Each number is 128 + 32 x the weight over the matrix's rms, rounded and kept within 0 to 255. Layers, rows and columns count from 0.

# layer 13 MLP gate, 704x256, rms 0.0499, rows 186-252, columns 160-191
[[ 58 138  97 127  88  43 142 109 114 133 153 152  94  93 143 152 134 155 155 155  77 124 163 136 132 185 145 130  99 148  90  83]
 [138  86 150 119 203 136 140 104 102  76 122 158 108 164 147 120  90  88  93  98  94 163 134 133 163 181 109 197 151 116  85 120]
 [125 171 134 176 179 166 134 113 159 124 171 178 108 117 131 180 136 168 173 124 142 124 100 127 220 116 103 130 150 172  71 154]
 [113 126 161 170 105 121 124  80 137  96 153 151 167 141  38 142 132 108  83 126  97 121 180 113 181 125 169  97 142 118  75  91]
 [129 133 117 133 112 121 131 135  75  98 162 123 114 102 145  85  85 129  89 111 191 140 183  99 139  91 206 106 117 142 116  98]
 [147 131 142 114 220 125 188 162 134  63 143 120 108  78 115 126 136 196 186 135 106 146 112 160  85 175 161 124 168 152 116 105]
 [146 118 122  55 216 166 202 193  52 126 192 122 119 126 108 171  91 129 163 119 134 116 137 106  87 105 142 171 176 172 141 135]
 [151 110  94 216 141  75 161 111 129 136 174 170 117  82 153 107 213 116 132 152 178  95  90 168  87 108 154 132 150 119 165 125]
 [ 86 137 134 223 152  96  88 177 172 115 104 117 101  94 144 128  53 149 173 192 145  61 128 126  78 117 193 118 108 101 144 103]
 [ 97 125 117 156 111 124 107  96  73 131 145  86 146 139 126 150 147  44 126 169 129 115 133 175 153 145 116 140 122 107  64 124]
 [142 125 189 137 149 120 108 220 137 123 140 117 103 180 172 158 124 129  70 106 117 108 125  83 147  94 147 141 112 142 131 137]
 [152 112  68 139 148 126 174  74  56 161  50 130 108 102 142 170 178 118 124 146 146 160 166 153 136 160 124  97 125 125 123 193]
 [162 141 130 110 174 108 118 105 108 156 116 151 111 152 130 109 163 130 109 109 174 100 190  95 152  99 158  77 168  88 100 106]
 [146  78 146 127 103 135 144 123 141 174 151 144  87 117 144 165 151 118 157 138 150  92 202 132 180  97  68  81 199 187 168  96]
 [183 120 111 103 144 142 107 111 132 194 134 153 183 119 101  81 104 123 147  80 103 120 169 122 163  95 112 219 103 156  54  84]
 [160 108  91 116 136 123  97 102 141 135 191 115 129 111 105 115 178  88 119 121 127 143 165 132 157  96 138 124 147 197  97 111]
 [108 110 105 126  96 122 136 105 129 196 179 195 161 142 142 160 166 129 147 107  93 110 101 191 168 102 128 193 156 161 140  72]
 [114 104  84 146 140  98 134  73 123 117 127 149 122 131 165 143 126 134 108  85  53  47 118 101 137  84 141 154 169 187 173  89]
 [138 170 133 142 173 135 100 161 166 173 116 128  81 122  82 130 134 102 106 122 124  97 201  84 108 105 113 140 135 172 109 120]
 [144 141 114 171 136 172 131 143 119 124 103 107 177 142 137 147  98 118 140 136 144 122 127 144  84 109 144 152  88 108 118  80]
 [131  92  55  95 169 136 136 160  87 131 166 132  89  98  98  55  82 129 115 199 135 155 153 133 152 158 123  88  89 151 112 129]
 [ 61 165 176 141 162 225 140 134 112 161 116 195 111 198 152 164 131  96 150 118 139 148 145  92 173 125 153 117  84 134  95 100]
 [ 95 128  94 135 128 143 113 134 102  65 129 117 117 137  66 165  90  95 144  90  97 102 116 126 182 138 187  84 105 138 128 109]
 [108  70 138 134 162 169 125 105 132 112 149 128 155 107 192 167 125  61 166 148 168 151 134  58 163 155 178 166 176 188 176 127]
 [ 82 142 121 115 151  81 116 114 148 126 152 167 154 104 143  71 161 109 118 155 173 103 168 121 166 128 147 134  96 187 176 140]
 [119  49 135 107 102  83  40 171 153 140 170 160 128 101 123 126 117 117  85 124 130 136 151 158 126  71 179 124 110 142 144 116]
 [159 177 163 126  80 128  96 131 138 124 157 127 127 144 100  94 117 113 166 162 130  76 149 142 153 106 138  80  83 138  65  95]
 [128 113 123  86 169 117 134 121 122  92 130 124  99 109 120  72 135 190 153 115 156 142 149 135 127 153 142 101 128 142 135  65]
 [117  86 103 213 170 122  80 139  75 143 166 182 157 141 212 119 178 131 113 111 113 147 163 133 161  69 113  76 135 153 120  98]
 [112 120 165 123 121  94 139 107 138 152 145 166  97 112 150 127 127  62 159 137 114 161 136  75  64  68 124 156 108 169 102 116]
 [132 125 139  63 122 133 167  82  84 127 102 110 136 118 133 156 108 124 115 158 118 144 119 158 111 103 178  61 149 153 121 150]
 [219 126 117 113 102 110 131  81 147  94 108 115 108 157 175 114 130 113  80 135 143 104 158 205 124 174  85 105  60 138 117 152]
 [151 119 119 143 114  66  91 117 115  78 187 153 132 139 187 120 189 120  81 199 144 134 133 103 147 118 127 158 151  69 120 119]
 [104 113 141 147 118 138 136 141 133 153 122 108 138 102  65 175 105 115 127 164 105 146 191 161 116 127 133  60 154 119 143  99]
 [181 148 132 152 131 100 100  97 156 132 155 124 118 108 132 102 172 141  78 147 158 181 162 105  97 150 102 151 115 159 140 121]
 [150  75 108 144 163 119  85 138 179 139 110 123 160 119 163 129 141 188  93 122 143  67  95 170 171 123 115  88  89 168 105 139]
 [167 120  81  70 135  34 151 147 177 125 129 110 137 138 122  81 148 104 137 184 160 111 195  75 201  69 101 141  69 122 130 154]
 [157 125  98 197 172 138  82 122  92 180 145 117 132 207 141 145 128 146 117 114  74  95  93 147  91 142 121  94 118  90 119 103]
 [169 186  69 153 174 115 115 125  75 133 101 141 143 126 140  96  90 162  96 121 128  92 114  87  80 177 100  92 161 190 102 133]
 [ 80 132 121  79 165  73 107 132  72 131 161 133 163 168 137 109 137 141 138  99 158 115  97 116 121 101 185 205 113 128 122 148]
 [ 90 195 100  68 123 153  87 113 106 118  95 125 124 145 123 159 107 180 100  85 191 152 168 135 122  94 149  81 144 131 119 154]
 [103 192 135 151 113 148 145 111 123 129 173 133 129 183 172 152  75  74 142 111 120 112 132 147 118 161 137 131 133 163  81 154]
 [131  28 147 154 144 116  96 182  64 138 119 142 118 104 111 162 120 136 156 122 204 106  90  76  74 117 109 135 105 158 157 137]
 [115 108 153  87 173 108 130 142  95 106 195 151 176  96 141 129 122 143  85 162 140 101 169 167  93 129 134 127 119  87 154  83]
 [112 191  84  99 119  93 113 111 142 143  97 181 205 127 138 108  77 117 107 125 159 160 130 127 139  58 100 148 142 124 106 144]
 [ 99 155 139 135 141 129  89 105 109 141 133 177  81 143 122 101  98 117 134 128 173 143 118 147 129 125 138 155 161 178 144  90]
 [141 167 150 137 125 122 104 176 129 129 117 165 130 140 140 126 130  77 132 128 172 131 156 163 114 157 153 176 107 138 110 126]
 [133  90 191 104 153 130  98 144 112 143 144 181 142 129  80 167 133 127 141 142  74 115  87 129 155 147  72 125 110 102 130 103]
 [145 144  89 112 117 124 122  99 133 106 187 120 138 139 201 129 136  63  47 152 157 121 129 102 129 138  68 139  98 105 156 148]
 [126 148  97  94 116 132 128 161 120 169 128 120 119 167 156 140 132 119 118  92  90 108 132 127 113 111 153 126  95 156 125 113]
 [145 103 119  91 147 111 133 133 185 177  66 182 105 155 128 112 135 107 131 167  66  85 135 126 112 153 124 103  82 123  85  94]
 [ 75 123 113 139 134 123 144 122 103  90 149 146 176  59 112 121 106 107 150 170  86 108 138 159 201 112 122 168 179 153  54 129]
 [154 121 101  89 107  84  64 111 147 159 112 152 156 137  52 114 161  97 134 149 115 196 108 170 170 123  96  90 133 147  83 118]
 [ 99  61 121 106 149 147 133 144  36 146 177 157 162  76 185  75 130 119 141  90 178 133 111 104 155 111 142  95 137 135 122 123]
 [135 139 116  71 151 157 168 111 101 147 165 113 123 113 114 175  84 131 101 173 129 124 105 137 163 122 100 110  92  65 131  96]
 [131 183 144  85 212 108 121 138 149 154 105 153  98 168  88 118 137 158  97 142 136  91 158 207 112 123 165 165 122 105 114 108]
 [160 184 141 100 121  90 130  46 173 121  48 158 121 176  73 160 128  96 146 162 107 109 106 115  90 137 156 158 181  81  96 101]
 [152  73 146  80 218 101 102 119  83 165 117 129 118 138 147 176 120 147 138 164 146 157  99 161  82 103 104 124 124 125 126 121]
 [140 151 110 101 154 144 156 127 150 111  94  98 136 138 108  78 109  90 154 110 117 107 189 127 153 151 167 123 134  84 112 126]
 [133 161 148 158 198 146 150 123  55 108 108 154  93  74 138  85  83 141 144 172 145  85  80 105 110  87 144 107 129 107 144 131]
 [201 117 175 122 133  99 191 160 139 106 151 131 142 140  87 134 161 126 159 120 123 111 142 133 114  97 101 145 117 107 130 168]
 [ 77  87 128 125 129 176 137 102  72 181 154 120 111 117  78 113 134 121 129  79 159 100 127 144 117 134 141 143  77 159 105 117]
 [117 131 136 133 174 180  77 165 120 157 147 153 153 126  89 116  90  89  44  84 146 173  94 130 142  89 138 133 161  81 117 164]
 [ 95 126  66 114 157  49  88 152 137 130 166 105 142 153 102 128  90 189 208 141 119 118  56 120 123  97 131 130  97 115 103 136]
 [110 112  50  70 124  93 128  97  94 165 167 128 128 145 100  91 157 120 115 125 130 121 131 148 129 166 172 111 131 161 127 136]
 [185 188 146 135 164 115 147 121 146 173 186  84 156 107 167 105  98 174 159  89 137  63 132 175 130 122 144  73 137 218 118 135]
 [156 122 160 139 151 159 214 154 135 122 164 117 109 152 154 136 184 137 152 118  81  78 180 119 142 135 109  86  95 123 109 114]]
# layer 13 MLP up, 704x256, rms 0.051, rows 186-252, columns 160-191
[[130  99 193 143  90 116 152 126 153 138 152 160  91  68 137  61 198 129  89 103  95 111 139  75 168 170 150 100  98 103 111 112]
 [145 144 131 174 158 168  89 117 172 171 114 115 115  94  74 135 172 162  95 123  95 122 167 134 163 109  77 100 123 137 116 153]
 [133  83 143 132  66 124 143 118 132 117 124  88 168 115  70 111  13 147 122 112 169 134 168  73 171 215 190 146 130 139 118 131]
 [142 139 173 220 153 129 110 125 128 102 167 129 164 133 159 143 130 150  92 131 112 152 191 104 203 106 116 104 162 155 106 100]
 [146  72 101  59  69 140 193  86 104 120 174 143 117  81 124 158 139 109  63 123 141 144  71 169 138 159 177 122 145 116 110 122]
 [ 92 118 107 160  64 120  67 176 137  48 113 123 144 125 124  79  69 127 133 117 131 106 126 161  95 108  86 113 173 125 205  72]
 [ 97  68 106 134 166 132 140 157 109  95 148 132 114  83 131 109  84 149 186 107 143 129 146 171 110 187 136 149 154 141  94 102]
 [ 73 140 164 178 198  99  98 119 129  96 157 150 183 142 165 137 191 139  71 109 114 125 131  75 148 112 165  95 117 212  92 143]
 [130 133 122 131 125  82 137 145 144 104  72 125 207  85 154 157 117 170 177 131 108 143  83 148 165 111 153 189 150 111 153  84]
 [137 125 119  84 116  74 104 143 114  91 166 115  93 107 133 112 104 196 114  78 132 114  69  91  91 131 149  89 159 144  82 127]
 [149 103 136 114 128 137 103 151 163 139 169 162  96 104 137 120 185 116  96 108 149 171  71 141 150 149  88 118 131 109 106 153]
 [140  63 118 109 161 117 125  84  69 186  98 102 128 164 162 192 146 124 116 121 158 115 121 100 139 143 132 134 125 158 102 161]
 [118 148 101 112 136 104 182 137 128  74 118  63 118 168 128 148 106 132  67  96 122 123 113 157 115 152 138 193  93 167 126 124]
 [145 117 109  92 119 127 107 137 137 113 161 102 146  99 183 148 152  96  87 122 156  89 142  59 106 187 159 169 143  55 103 118]
 [145 148 178 107 144 159 146 108 113 163 180  65  85 171 142 114 201 159 130 191 131 124 124  56 119 135 189 133 142 164 115 124]
 [140 120 145 140  83 138 181 135 129 106 141  51 110 107 160 136  78 121 125 119  93 109 118  92 172 142  77  67 129 149 140 146]
 [138 149 159  89 146  92 149 140 164  92  61 102 126 127 137 143 109 105 123 161 115 161  97 156 121 132 151 160 102  97 112 169]
 [ 71 109 125 126 160 178 130 180  97  31 117 102 131 117  78 180  61  80 135 145 160  72 170 177 137 117 139  73 138 169 111 156]
 [142 144 171 128 106 110 170 106 124 148 151 133 127 145 139 126 121 145 137 152 154 124 147 118 143  92  56 158  73 103 124 128]
 [146 120  91 140 165 133 143 111 147  88 183 131  72  84 107 167 155 112 128 104 109 154 123  75 122 101 120  87 145 157 173 155]
 [142 139  99 147 124 177  99  87  87  98 194  72 130 125 165  98  73 133 131 160 166 141 126 137  96  78  89 117 167 158 110 157]
 [146 131 181 176 109 126  99 100 128  68 106 180 135 110 151 133 141 141 127 114 100 103 130 158 103  98 157 116 174  62  90 136]
 [112 161  60 139 129 125 140 142  97 147  96 163 127  93  88 164 166  59 189 113 100 117 137 164  99 141 151 128 136 177  99 162]
 [142 128  79 144 157 157  89 122 134 129 131  99 129 131 136 168 119 131 150 134 127 104  82 163 171 124 147 154 117 141  80 134]
 [161  94  97 139 167  84 125 132 135 117  98  80  96 142 167 179  96 152 208 133 127 153 104 106 115 177 112 145 134 130 136 122]
 [178 199 127 158  73 178 122 194 148 209 143 151 103  93 148 121 117 158 169 115 165 189 150 109 137 177  71 143  92  60 133 109]
 [104 129 151 139  94 177 113  73  90 115 184 154 135 152 141 160  80 166  78 127  88 185 145 105 139 128 188 101 150 140 125 172]
 [112 133 141 130 191 166 121 178 128 167 163  68 117 145  69 101 155 148 107 130 107 181 114 176  96 153 152 161 107 128 155  88]
 [168  91 108  97 107  95 115 165 149 112  95 141 130  31  86 153 147 125  96  95 136 118  74 130 165 192 118 211 105  58 101  95]
 [119 120 131 115 121 132 125  77 139 129 168 117 110 127 208 176 194 139 185 111 136 137 152 143 131 106 151 169 145 112 105 111]
 [ 90  88  82 173  92 160  88 128 116 118  97 168 133 172 181 120 121 108  90 102 151  97  95 125 139 131 106 154 175 128 124  78]
 [ 93  89 159  87 128 134 170 169 100 201 176 101  65 128 127 173 100 120 143 174 152 173 186  93 110 123 119 122 138  93  82 112]
 [122  87 152 119 140 158 123  90 117 117 164 141  97 144  67 159 108  87  69 118 141 125  73  75 153 167 159 130 169 123 113 151]
 [114  77 118 103 109 120  97 175 121  94  83 159 144 102  87 102 176 186  92  58  61 110 138 161 112 140  95 170  97  92 143  85]
 [120  88  93 155 176  92 115 150 144 130 117 159 161 184 105  99 116 168 142 153 157 189 118 169 148 156  65 102 135 136  96 180]
 [ 78 108  91 185 124 142 111 114 173 125  60 106 170  97 119 162 138 131 164 160 117  61  86  90 166 139 164 131 155 137 132  98]
 [164 152 104  88 127  55  85  73 131 126 124 156  67 132  65 112 165 127 167 150 139 158 175 112  94  69 126 134 145 106 194  97]
 [156 167 157 211  74 122  93  81 139 123 125 118 102 158 190  62 167  90 130 112 155  92 122 125 121 115 127  94 119 149 177  95]
 [115 106 166 137 170  99 137  88 138  89 204 144  59  85  89 132 142 145 155 131 113 115 127 108 162 153 130 203 175 119 135 137]
 [169 105 108  99 147 154 175 129  94 144 152 138 132  69 100 149  78 209 127 124 129 155 144 177 135  75  85 136 130  72 109  68]
 [160 118 122 144 145 100 106 162 142 117 133  90 150 122  75 131 126 129 100  37 164 146 139 104 135 113 121 134  89  77  69 147]
 [ 58 101 117 149 165 107 151 149 144 156 113 157 123  95 139 160 117 117 138  84 119 121 145 152  92 173 158  92 158 103 161 124]
 [ 95 135  95 115  96 140 105 161 156 102  76 114  78 122 109  94 101 124 140 127 110 153 130 108 128 145 160  60 150 106 115 136]
 [ 99  99 126 149 137 138 113 132 163 114 111 124 158 138 144 156  72 188 108 125  72  52 121 136 129 144 161  75 138 171 103 119]
 [164 103 144 142 147 182 111 144 170 127 133 167 135 113 165 112 143 118 129 114  90  51  89 103  98 141 126 122  88 157 117 166]
 [100 162 113  78 125 157 104  57 121 150 141 112 172 121 104 130  75 110 114 143 175  86 105 127 138 141 115 122 117  85 105 117]
 [ 89 129 153 137 146 108 119 116 154 174 146 167  86 115 119 102  59 150 168 158 133 142 182 128 133 170 130 127 114 114 188 133]
 [158 144 121 122 113  82 145  80 153 165 160 159 126 116  89 188  92 116 119 156 118 126 115 141 169  51 182 127  65 106 169 115]
 [118 108 109  77 139 121 200 107 189 144 134  63 138 106 130 112 116 138 175 139 126  76 139 129 117 109 108 183 120 105 112 120]
 [ 93 135  73 157  96 146 116 125 125 179  93  92 166  84 124 142 107 114 145  71 128 142 130 116 150 182 147  58 122 142  99  85]
 [156 129 174 107 179  99 162  95 108 178  70 125 145 169  71 106 120  96  53 182 163 152  85 170 148 132 117  92  92 148 123 147]
 [ 62 114 110 136 113 131 166 123 105 105 151 141 207 114 110 112 145 115 120 120 138 170 125 114  91 113 116 142 116 193 112 115]
 [ 94 135  50 186 121 176 152 118 190 159  83 153 133  99 101 166 109  98 148 165 127 153 161 115 110 103  67 139  88 151 149 111]
 [ 96 191 165 157  78 159  69 169 193 123 138 135 180 135 130 126  76 131  80  93 101 131 140  93 125  80 164 147  77 106 128 152]
 [134 141 104  75 132 164 114 108 119  96 111 152 167 137 153 139 118 113 155 143 124  68  99 123 118 142 176 105 146  96  83  84]
 [ 66 166  87 208 103  68 134 138 127 145 122 163 131 131 130  94 123 170 121  34 126 162  84 103  84 146 102  83 104  74 187 135]
 [140  35 153  86 152 171 104 117 114  72 135 135 148 199 174 163  91 137  98 101  78 156 121  67 125 183 127  69  66 147 155 114]
 [ 77 119 153 143  93 165 173 185 132 139 108 181 137 113 152 183  87 113 127 128 124  94 106  91 124  77 164 113 138  98 107 111]
 [143 149 122 160 143 151 237  79 138  89  76 102 117 134 111  79 169  88 136  97 109 156 123 154 148 133 142 184 124 171 140 128]
 [133 116 118 146 100 129 149 165 144 134 149 134 123 103 142 105 155 168 121 171 126 184 136 122 108 135 115 209 111 138 136 100]
 [124 132 155 197 124 147 159 105 131 110 111 174 112 117 143 116  85 179 190 141 133 232 117 117 160 126 105 140 150 110  98  97]
 [153  78 104 101 119 100 105 105 141 146 115 119 123 126 155 124 126 155 125 115  96 119 136 116 189 124  71 167 134  78 111 130]
 [183 145  63 111 140 180 113 139 111 159  88 114 120 187 116  50 137 108 119 131 152 159 116 123 127 146 106 206 118 100 122 131]
 [121 121 140 110 134 148 119 134 108 158  51 135  91 145 137  75 121 123 187 135 170 118 150 136  98  85 154 151 117 108 145 115]
 [129 116  96  99 134  70 171  96 145  88 131 136 140 142 139 176 111 122 116 163 140 144  86 177 111 159 147 136 161 130 128  88]
 [105  79  44 110  77  64 166 143 114 128 138 141 109 169 113 184 155 140  93 154 110 178  74 145 136 115 126 105 164  79 132  87]
 [172 105 104  96 131 101 140  86  97  88 109 148  79 163 150 115  75  87 168 165 147 138 145 135 106  70 108 184  93 129 118 133]]
# layer 13 MLP down (transposed), 704x256, rms 0.0503, rows 186-251, columns 160-191
[[169  85 102  76 139 106 100 175 141  97 138 152  93 181 148 140 131 131 116 148 125 117 125 171 133  81 127 121  57 121 158 132]
 [157 147 158 166 105 158  93  91  89 132 112 118 192 104 135  46  99 120 104 121 152  98 104 138 112  72  87 110 101  95 126  89]
 [136 106 113  80 160 130 120 139 128 161 146  98 155 156 167 136 115 134 202  91 163 136 153 162 229 170 127 135 154 137 183 135]
 [116 115 118 140  96 164  98 131 106 161  99  91 176  75  58 109 140 161 169 118 147 131 127 110 128 117 147 148  54 129 136 155]
 [119 122 103 109 121  96 160 137 142 166 147 194 116 113  99 111 150 150 142 179  75 154 125 125 156 116 129 168 163 135 121 171]
 [162 199 125 152 171  98 121 120  99  80 128 143 152 134 134 160 107 149 101 185  84 144 129 154  98 147 103 132 117 189 124 102]
 [124 169 138 155  67 106  98 103 166 158  64 150 164 154 146 144 118 108 161  95 121 128 100  97 118  99 114 152 126 113 128 168]
 [135  87 153 138 100  92 115 107 117 119 188 103 128 196 158 101 175 103  82  83  43  99  86 121  84 109  63 166 148  91  96 137]
 [ 97 147  78 100 143 111 136 127 139 123 119  87 159 114 114 150 153 138 152 124 185  65  83 135 205 133 133 141 162 108 163 158]
 [171  99 105 108 104 167 113 173 128 146 133 179  90 124  76 123 152 118 119 114 120 109 182 144  23 109 126 149 150 137 129 112]
 [115 130 128 129 121 116 144 126 118 157 111  66 187 155 104 139  84 154 131 141 154 140 186 106 128  60  85 132 131  79 139  57]
 [ 59 121 142  92 179 163  55 103 155 132 159 175 138  63 125 101 110  78  84 159 177 111 118 129 123 115  48 108 124 121 124  99]
 [137 169 161 154 109 153 141  86 112 137 144  79 121  88 102  76  93 148 170 182 160 130 130 143 120 103 146 134 238 110 155 106]
 [136 109 135  86 122 120 158  97 152 123 176 138 102  73 141 154 155 167 191  84 142 161 125 159 108  43  75 141 137 142 158 145]
 [131 174 182 136  56 172 189 150 122 146 151 111 130 112 128  70 140  99 154 156 138  94  83 117 144  87 129 188  98 151 113 115]
 [136 127 149 174 136  91 113 164 124 127 172 162 120 129 125 116 152 104 168 140 152 126  97 132  99 129  95 155 123  58 100 111]
 [156  90 108 159  98 169 142 124  46 140 133 109  95  90  74 137  62 142 139 137 113 128 131 169  29  95 154 103 154  88 130 132]
 [202  95 153 123 104 144 115 227 138 149 157 140 138 136 140 134 140 172  70 144 140 146  74 100 119 217 117  92 109 124 165 157]
 [159 104 163 150  96 131 166  98  97 131  46 171 131 125 115 122  61 108 128 123 142 116 124 125 176 184 124 124 108 134 131 181]
 [149 126 105 124 101 137 136 142 104  93 125  93 128 137  96 103 104 147 113 128 199 125 117 119  98 143 161 185 145 182 136  85]
 [199  91 127 116 124  88 138 124 112 172 160  92 133 110  90  46 154 127 148 141 157  99 110 140 206  87 140 110  91 148 150  89]
 [151 196 159 161 107  84 198 166 121  83 101 109 113 123 180  70 172 137 110 126 150 121  96  93 129 138 100  93 106 110 100 121]
 [124 126 107 142 107  55 107 151 196 142 153 159 174 147 122 154  67 150 183 198 112 135  99 145 163 113  95 151 126 182 133 162]
 [114 120 121 159 144 136 107 164 147 150 146 100  44  93 173  96 175 127 117  97  92 119  51 146 111 151  94 132 130 153 129 103]
 [110 145  73 133  74 150 136 118 120 167 152 176 173 129 102 122 132 146 184 139 100 132 117 133 157  57 131 189 120  75 123 153]
 [109 160  89  96 146 132 133 161 107 178 122 124 123 146  70 154  90 165 208  86 131  92 159 144 158 117 134 169 109 135 143  82]
 [ 56 142 103 117 136  93 151 116  89 122 118 101  59 100 200  84 129 135 160 108  99 128 190 126 113 147 167 114 165 154 139 133]
 [149 160 123  95 131 190  91 118 204 119  92 158  80  93 139 112 140 164 122 194  80 123 174  93 128 125 105  31 146 150 148 196]
 [149 122 142  87 147 206 131 150 104 114 186 203 153  57 102 110 152  64 148 147 122 150 201 132 145 151 106  94 159 142 109 155]
 [124 141 155 113 181 170 139  80 136  33 112 138 142 200 105 197 170 152 139 107 153 109 102 123 151 157 102 179 144 112 138  81]
 [ 67 146 120 135 144  88 138 117 101 149 133  75 150 166 113 105 174 154 107 168 131 171 151  96 103 144  84  90  71  64 161 110]
 [ 87 129 109 142 127 132  99 116 126  98 142  70 132 114 130 153 126 139 144 140 167 149 241 107 167 145 138 145 144 165 145 179]
 [109 144 115 129 176 149 122  88 154  92 129  71 154 106 115 129 106 161  83 142 158 120 116 140 143 131 131 114 198 182 185 122]
 [100 131 160  95 114 137 145  84 136 110 117 171 118 169  98 117 122 162  90 141 156  95 153  58 156 114 157 105 144 144 104 125]
 [184 122 139 135  73 129 128 150 138 102 104 128 101  86 169 107 148 142 152 111 121 122 116 136 123 115  97 160 156 113 140 127]
 [ 85  76 127 113 162 136 195 124 145 122 160 158 115 167 136 131 139 145 102 175  53 144 165 181 161 144 102  97 151 177 118 142]
 [134 142 109 125  87  96 116 181 104 111 118 100 147 124 178 110 129  94 104 194  89 138  88 174 110  89 149 125 120 111 114 113]
 [211 208 158  71 105 118 164 123 146 125 116  87  64 103  49 121 124  76  98 114 141  97 150 196 129  96 122  70 133 207 110 170]
 [132  87 122 166 170 148  90 174  98 119 108 178 156 137 133  91 137  99 177 104 168  95 136 178 105 134 124 194  45 172 123 125]
 [134  82 112 129 121 142 137 131 166 108 110 207 176 146 119 105 124 153  91 140 123 130 113 113 106 190 130  84 127 170 111  76]
 [174 141  99 142 191 164 147 163  85 112 133 118 119 116 120 136 133 126  97 111 119 107 143 135 177 136 134 118 122 144 122 149]
 [174 144 126 170 113  93 125 171 143 136 152 140 132 204 130  81 168 120 153 101 127 122 116 127 121 144 160 137 104 160 115 105]
 [136 103 128 153 118 122 151 129 114  72  95 156 144 142  98 159 136  95 202  95 162  97 197 110 112 131 189 157 133 124 125  66]
 [ 90 145 146 151 137 108 123 198 171 159 181 156  91 192 137 133 126 126 128 151 173 115 114 177 119 137 157 151 153 145 104 135]
 [100 156 140 136 144 139 183 162 137 107 109 132 152 108 113 121  48 109 120 154 140 136 182 105 110 102 117 126  95 116 106 129]
 [135 157  92  90 129 153 116 188 115 100 108 217 104 158 158 145  62 156 128  97  65  95 174 121 137 123  95 130 117 122 209 151]
 [179 146 161 174 125 147 157 100 171 128 102 112 125 110 126 158 170  97 155 142 107 103 141 109 149 138  91 159 110 151  77 126]
 [146 116 178 131 115 154 127 107 119 189 124 148 143 142 160  92 119 129  67 143  75 162 128 118 128 105 156 143 111 134 127 125]
 [103 127 113 100 149 111 110 140  97  90 107 147 117 176 153 131 208 150 132 116 168 144 122 145 168 107 176  39 118 112 171 131]
 [130  74 126 178  99 137 143 122 124 116 160 144 194 143 150 146 147 148 110 137 124 114  87 104  78 177 200 125 149  89 127  91]
 [126 159 120  97  82 156  85  95 123 148 134 158 134 141 121 190  91  75 146 171 115  98 140 115 102 147 188  64 135  75 126 126]
 [140 102 129 149  73 165 167  95 169 112 153  76 139 118 139 153 116  98  96 126 113 132 177 105 144 138  95 153 136 186 124 111]
 [ 38 160 175 114  72  76 142  99 125 120  99 138 147 134 112 161 138 133  76  81 103 136 121 105 166 125 151  93 134 103 107 160]
 [102 172 120 145  99  74  71 142  82 123 100 202 132  37 177 166 109 177  94  90 119 136 140 158 124  95 144 143 153 166 170  68]
 [137 172 115  84 131  93  73 201 193  90 155 102 133  76 178 108 116 140 137 109  76 149 126 105  78 140 146 139  47  66 132 180]
 [132 118 108 149 199 164  63 109 122  85  90 131 171 139 126 149 118 152 111 144 137 100 127 101 135 140 144 171 133 143 162 103]
 [ 96 128 112 154 151 121  82 211  85 143  96  46 110  70  99  62 145  63  98 123 110 145 185 130 154 112 150 111 136 159 147 118]
 [ 95 130 135 109 137 163 115 173 178 124 139 113 119 119 144 198  75 115 123 173 119 161 124 120 133 155 114 121  82 134 187  73]
 [141 137 128 122  77 183 104 124 112 143 151 119  56 115 120 126 168 109 176 107 104 122 118 139  89 119  88 168 135  42 117 161]
 [123 122 135 171 117 121 136 148  84 125 187 103 142  74 136 165 110 133 171 183 169 108 105 152  94 193 117 147 107 183 125 112]
 [ 95 115  98 146 152 127  82  90 149 140 174 129 135 140 134 131 155 122 123 191 113 114 176 142 147 126 111 142 120 164 144 158]
 [179 124 151  91 152 120 183  82 170 146 133 105 197  85 122 132 171 177 142 159 144 124 115 159 148 120 145 127 123 129 199 112]
 [133 117 135 175 146 188 129  94 132 118 137 127 154  64 101 167 156 179  84 144  92 152 115  83  88 115 179 107 170 135 151 122]
 [106  86 125 198 132 133 102  93 127 159 172 147 148 135 137  92 126  98 135 142 157 184 131 113 134 101 110  99 172 119 156 155]
 [ 91 148 121 171 141 173 127 135 114 128 108 199 171 110 173  46 101 170  95 161  83 123  64 113 168 116  46 143 110 160 191  66]
 [171 140 158  91 113 109 140 160  80  99  60 197 129 168 141 106 127  75 156  95 137  99 142 112 163 106 142  84 125 179 163 118]]